Part of a small language model's weights.
Architecture: rotary positions, no biases in attention or MLP, untied embeddings, normalized queries and keys.
Each number is 500 + 50 x the weight over its row's rms, rounded and kept within 0 to 999. Layers, rows and columns count from 0. Numbers have three digits each. The size before them is the row's rms in percent of the matrix's.

# gate: layer 3 MLP gate, 320x128, rms 0.14, rows 233-249, columns 0-127
# up: layer 3 MLP up, 320x128, rms 0.135, rows 233-248, columns 0-127
# down: layer 3 MLP down (transposed), 320x128, rms 0.122, rows 233-248, columns 0-127
gate233 104:492422476537565439569458560578575491472462513497543483517605571544416493447525467435542485499499452490558488431451527393527515525513545554463495387521461517564469492458549474524520586500482508629611546433507533503490515461553537533471521498495546509474498525464480477431472545481583503523544490429558572421576507522422506465577653525590607444523583474474537481478472435479523482446496
up233 119:533536527504489474458418523516487535449381502456500533491554582441521449414457458495519444548548525506542443451540577440481552559489451549534565363548461531506482520483483510442477486588602488422561492587546474535429523492449517585527552557491454460493501520449527566454417475450577451511549597515474560503460478435438482507455506510487513352609461553444561449498510478499524509554402
down233 103:402491538532512516469534499527571464613476498467533560492490384651567480488501484487496521511483503529493416523500446513528443522481479455499501460475575480470492492513537484553443579592521483535429436551493537498544454485419511445471547497608522470468536429596411478496567547588463560556470457477524493454476556470618431440471531495467468607486501507512473562485553564530374404535573
gate234 101:443482466507405472507458519468566472443468449413518400430523520483514536475487381498508562445589534470452432442514516504427478439506488451449447513509510486564566449572493545468568489401449467593611490462492458494527509512487479614531516473501554522554546496633510535459517488504486581530446400556461509537486525520465524516562436556564434471445531407442547449511535527454413450568579
up234 093:533496509515491465528449638421494549428482505449553504521490562474519522489571501588465496439576515512526616463463604420431494486473480534453569457503442524568459595556487420487532519548560470612550501570504550489458440456412417549486459507448469465446567486515507463483452573555430644536483437512477483540559453496469495509561477466540434568490523468506551542517595475534444581518519
down234 104:493513434456485515547503517428600570579452496513448515558553496518567670532544540523597511434558600466538466500503553528503525533501554481523459443523527511413477401504465518516446519550420528528490546439471529473544488519395415520419458501528518386522425523538471546523482473497457510501436522478525487535526424484436510459558471543524502449499463520507444471516468508476720467463510
gate235 095:404576441421464538420458473510589587488536518496456451478500498454523517492590496501458536487524469423422509457518423474537453487482533571450448527505460475398404450463516393532506504585514477478551588553502498547477513459506559506491530434471532342621470499461578511562587437490514536571555459552503506524583446489442486482476412487474505480434428514436532483461481507608481501513451
up235 094:451554535510450563466444509524520554528461555402436559482478497459503531504511533462507568552549478527495470543454514457549507587529456467491525531508445568467494577506558580488474433458519549456529566499518543510576630394498519476449573486481535345457496479522538547480447471547536377521492533475445431461458487496518492445552455622508443544510452558421483473347503526557398454488515
down235 103:499591518475413486504448553591508538454566481480522475502510443510506474563556460490577551468446450447567526419474477442490507568449508465370444575457448434499437463457534495528538407580509588493492603587469541514486470481365560517485493508546520364565531565495561506601511492514523473536521568565526467523582472543469489461546462455553565473427420498470485470466521507536430476489567
gate236 107:526450533462493406482536435571547481452504512490483492440499509456482452446517489399503421495465502539549603514527486462426552461551560473458483499535547503448595416516473575527527364473453476447477539417461409448426484538527563417462489551519496515580515415532490545527570545468573450503590507525468482505491528526452503402502481501550513537654470577530547417513534520435417540578544
up236 101:520482607461416386443551491614526502421539466599446489510466514542449508505560566473508431529439479540435547456456494513460551525430495487585530489486531481486530513531532510520547389580584425510481496483540497470428405579464522583539571510399513459596477432534515584578608457475482460514553472516489542486508537499418553513463430444447436478453508471534499484445556463454422465510492
down236 103:493532474422479509523578505465522433376462462471444502480465469557508503519480490543469459491508512574553573573536506452445564563521420598476496498434440492474417442546497554455503489440490492530599608408521481512567474487614505366470505559606502457537493488515512571568497401454484502477677526505460472478506504458532520550469495549476573522500488521461494473491594537454431519444519
gate237 089:535508557420389561472487512514507546485497478517598565589416450582561514561421437507503458460515434604498522438542527535533495552494464411495493534602429599425433461516521532527530509420468489490516616426466526453545471570469426552491482500480504538488526513418528490511538493468523516549544451521508506561478511525446528568434510500382488572466520531465429519514571472504380455613509
up237 097:560507452464534470536611523469477416551576418559537475487551469534553465465496470480456554632481569482482469554481453499428532542446473519453540502466443425463501507484465634616446534512539566489537553463445481467491531487610529519357437454441554565479484431501540566503514540538506553436467518495516468513477437473502430429496525493422493477526546563520565448479556523518624514489409
down237 097:507541471495512540466567483474475473525509486468541448427480484477472453484438435551452573549589442527525494486407467578491428496532466489519515466475472408494461533517441498610370571470546550466537522485453465511610541496472597497560499399490475529491516444604528466477438461478501578476485475535564445468600461409533506487556404496511487662546547527558455485484497468510586542452412
gate238 103:454477486427426451527463575496504499501494531492452487509456476406518497482563494495496517436542470430455457461565559489543485539457588449508567464493548515523563422488477546532409521359576501512555325472455477440413499454520505483445470462553481477510464483455477549516398499492470497528558492515487456460564607581453496494431583544452566480436518445406433422621506510451536493494537
up238 093:537502512511482530489561589511500471548584382596440568496519502498392397519398560501427520558552492527533513440503485505529546465506476513554435429527519458465470531527520379519477565596452484483523541472450538464504504451535581535549466663481561473486537539502483412453593501534451523483477533513529508571479499496442497548551516456437500431531525556636558494467561433546430499534520
down238 101:422537427474561460575493450478448585465415486500508439487506560561534637454520499330554546552454499468469478539459461488543521446534475435496463417468583438607456500528468568532498444560483522548546534462542520545536512540548473401522544552530524483519501515526502499574488462453466495455531553435422442428495523501502544568572428611445467464554477518469563497534506478386553477534518
gate239 099:514498502474523477455544433515548623519562537495397554465430537472526473437435537393615507462533522583547607560555503501451464505493409447521472433519559623489477499435572549473568482483507353550589544524459528456455534472456464516491489529420556477509497460540466513478525541516398409534519471490512531484495564587509562405563488506471497486556542519539509451477543504543524581464463
up239 087:445545486536504602521525462468511539478497419530539487481544571495488532486501419530506382452453530485620603468419574454566550542592467362516524466461520489495522457522575460412496427564502493467508542489479482489469436492518433573423515552455508571471503599519394500530500550579480477460477592550498603527541497612564531534486531465548547513507508542532609474449460471516511452527509
down239 095:441468481467390546482455522452500479476452532598542424515543462461482489438476515526401454544465479444520454441394531544541481490609427432481545503479427442503489440467534450435521459492449532469456404490426510542543455457618536520561497496521445585459504538535489540500434494463522548450495620431488581534406456515523565501444459533523606469398522464413488493532433471521586510522523
gate240 095:453529609532442495411552469478507423551452401597535545517459461510488495459503471487510535490460456524547491492447442453578567515530560519500534500485476583521567498502455470518517593526530573434470495515537411420526577581529555494451458493405538470516560507496385475528520492472463521468565483492560525584398495442474432429512356442462496513543576467480498496548495522474419355508460
up240 096:526498495466492475476462455478501462504442416504496517482607496541511555411493641446536469595539505485530455473489496458453493466483524570462526532514470486527602530422598571572516494423490438479470548444510501553557383408488507588502441483616558467486496431413519475472557453516509419611500453482463556406577602525447534476483496493515439492523442525534510517510497484586542595546478
down240 096:522471482489551573520479493513493489428472445587464543446529430515522489543473551576418545440496549453498415541561405423453516463548554497530553526547544451483379479488360535514386499469461496476569510472489514529522516507510477442461495491625452494540394483540469531511504397586460418473451458533500445489540510479484548493413506548594467452430516509461479573458497612418505573532465
gate241 097:439465528503472450518530446570500539569473392508453514451675453526562532455564534479638512418484486458509473516530581450478474484550524543564556525506498466489485509486554423481523553433540519487544427601488505551481526475585400521541612472486521468499540507432503550557502427485519514487428425459521592466501515623438510549471535495502550484524440580502471491497439405599501511508496
up241 100:494409517475426448572473432536554580535490444520487432515478449518528518403494509414541501523550546636483380573591490491403570556494517578561524456507494556500476497420554527572506522475478479484542507470517436520501461516465520521468546466523532403524541406480546403516440567556471586556545528576516445511544563423439503471436506593471560468488430464472511559469508430542479539573481
down241 098:525498466531467506463539533520563527513490434546525464454585513482475580506474437520603480521408562549518455501459500569530553472443460510442484530623468451526453548448418443540655532473516478532470462588499468522507533500496494461478556396530561534510543503477596544559511476558450556471456576373483584407539523529517496452585515595466477529455472480504481524537505456615520427470589
gate242 084:493552536515396486504517394524531485550497438498446474536537463438538551492456472508535514502504502523561507509540483484527484410505399494459507499406503521559532600452455543572547558484400505468551542472512700506509601503460463449460476478501502600533562505474615498420598463476439546519425477480483592522455489529443538484576530459476495548488547437526528479537526585416454432515547
up242 095:541493498474495491458516522458530472513523501489391478521561506531445465515468544441570481547656512518473564450400454561419533449471461539523411494502533479541477472467458508599501442469480536531470467502420626499417523492518484490494613434619480507425472581484493530469498512572533467436557388507486517479393502490511545563526532553506525516448561524506351457462530423509488448441560
down242 090:420397488480553534474493461544447440506503493476534439586485483467473510545514546525557537522450458533544461391513543504562455492560526505581531415589479454506476572525574533505483511452605466549502487450491459506485553545386502512487506456521603526541598532494437566552494604474514509511502445559564445545476472405467505398450524533601484423464495587538579535596523510562425573474475
gate243 098:457512434462428360438485523493563499556466456507494451596485478411622530420466479605462486579611451438521504428537517562526485425482515569493434529606439553517414447455538475403470487429457463511461412519542459489440418497508501522528539503512434490594576475472467484494462554507412471580485494482474542486476487552582520520473468567501518489523486534524508481547406476547521481546440
up243 095:547546450458430451465453578461555444584459584520508446607493462504480621537454518486516496634475502548466445432563478505508486476538506494532534490570468519497478487488494471485476501502463454431491492465573459494486575567401520531451507498525481516560539543481397556434498619443463436614517530440524482435419411552434478460502584496575551463527574557543510462572443494475478456601498
down243 094:498439465475432460481451480665443532534494426529556519405505582484538447419521578499470480513384475497556551505538507607443512517478533454440560551464476563577528556491512505523559496494414557568499470460554560408609456438532555468532540477526441507538491512466469543499521468501455557424401559508472509482479500622526494483476541464475428463572469540523572490515468623530477550474470
gate244 087:595518475511592503501580470411485482523469522586508508547479504498492443556427496466533454447458533511518531524514398616496427508454441506541517557518384521413476500534570592514559523469416529493558527497491483559461475453426596484363629465512519463493504477462480541429522554445471504465418424462519525464464440547496587460428490481574455438493556495483483590581546457538541474515507
up244 094:556396463515540562571562451445469614510506477403567509576485476617511449626467560488507492439446516546492506646520462547492514543443505502515538440527591558499511525434494523418454511486438521508491498466415465619479543523457531568456506507447488496479480491532553476452497468429483519519484516457525499550348524524497517429507529473457446466565550514457513544583546450468507483560609
down244 094:508523534506519614517534519524491403451477582565425469504488519416444483404456502470494484523540479489480505470514510443488522518481483566597510484511414521435501392495523467484519434515557524541508498514548515539535512536505511368434517461528554523549380561560433520550564580565533563393453473554556536465580437525519528438438443567493493548392525532531529403443494584449425548555455
gate245 086:539519541409511523472502459447482520449611505486464463440498463504586480476535570450466487644520556387588581507492500615422492485457420537496531483451500503549530566537500561479604498495537485517608518515537558476512474484526566466462561532460540550492465488378525457539520608422450537553558485549485416547536513570478490461485533513542481523469496511465532554459560456636415478485477
up245 093:460464563566494424511541493473543487502558483539426579534563492515534501481569443454552527504522567465441556568405464512495488539515488476534423505489562484469563431398478559492477514491526470475508515544455511488499480610461526507652503531503563468544466498449556501561532502462505539608470407565512515547541469502514622489432409451470571446464557399479467563541450515543462479462666
down245 096:457460524555489529513474517444582455454492577519530487516476548530524471452515479446490509497580534417477589556451373480519452560560549572489491508525604492533547458462493548523481465471586433366536457491566473458488492507469544428635392523555532464447530538493530517569557558489543475583491498467496465475497480531594554497469441562515579500435508484510523486503496565629368529496569
gate246 102:552502482579552481583493485534495438571547427533490505472506501481584545522407496475534397503504553392401574470464541542500384572593443574503479524421468485531483484504540498458528455509575517529466513458534449550479460476521388407485553514447487574569474580572485571437541550523447537558534535443583583469406490457455420509548547461543459532548476456454518580526517470480490483477432
up246 101:488494507437507501398542508506465497534450468472581518519528508572477496424473634515456565474503499559484438489441489554513455528556543485603568588473445500450499476450451589526516522602508513547557454476498526466471562473548471510439493387394519559538529508608551538514512482532535494476633477511455448545439439392484406514443589504529517467566508521470532380424531483548485451515454
down246 103:501448515602546413536504501430532514547546469515437445540383548535587450401500496479435514479569488475476458570470518413430565544514543543541495500479503410530432538453554601516471512462531546532503513474508517492479505460613491507465527428435530566448396463478569439469458511486504531563556560438460606470480503526504541538446533534419378594451512527533469499499506553404582522453536
gate247 100:454539637482544433425469565475451477443472442484510479425385455517504566446525535495585519480504491480498493569531438535541484503491406542386533498541440551465580454487389454483534532535463544536481517513296548483517493464471465451467468487452509505509514506481575482545488554404487499409569491543534465562515512513445456451505436451475480522455555487482575483535550398526454564442537
up247 097:507466539464488383480464521518500374533444517560478474451502411514529509398477455530505468448527489493422421544491454492567564500474535475399504534577436556456511510386412468495475490577528574570481572487453519527556565451535497433456554529483476552470523471511495498520463548491490576452449544410440574546581503488553536564556460508570413497440468498539562447518486461475671494471472
down247 099:527514525512441363487455540547542461527553574556560373454518450555478381495428526463539434541498524541531472531465413415525468507541428439390538442469506516393439537481498490521503466506437538551459511532490534579580540504616503551445583516551434598479462480500516485598464536493491545568552499397470544509469471454513476433497500525510523416491550554529503500528483572469582466532520
gate248 099:461580414471579580526485499489566436541486508590471420520560526482527482481517469562574551413503455538435424521514464465482489440537562524524482420495540496617445524492448446495413572520469480512509501538485461544488436454452454545527511518510444400521541471484433592572604532402474461511529491553428463566520477482485546587447544535456526501450401410555548459484373455420510511503504
up248 100:485529434521443539454471449392533476522523518493534499477473485486511494516535504526528459567453443456494472463477422503392500446561574518558538382604619586503472435554519589418452411522454458462516598580566498444438450468503522443534471522407452515599434436531596496518572497526447507466481419430476468531504485499456460476508472536438433517535445371486512507501514432486527519471460
down248 099:545568504525513547428402522431544525603583476468488500556503518501481511524475441472529421565520542477535517588515529532505470572545541470554564451478532575485600505587543536475480523617466492548544644423523529420585504464586483500493461411459522445521529479508488488470514488446568562474521566506445534590618458620538555503531529515427531505469491525482528506564455531462551458572443
gate249 102:537443545588554392514541520495470564488454570446520606504609376567465474499449560589553421410525512549517520441412501501457496498487496495552554474483553496471553462583524457394463485525448543503504512512424445475600547581503473454566474561490410563508518498540460518450521533548456508568516449477587559524477512503578499486564503454560504503533492431504544523502491547501394600428484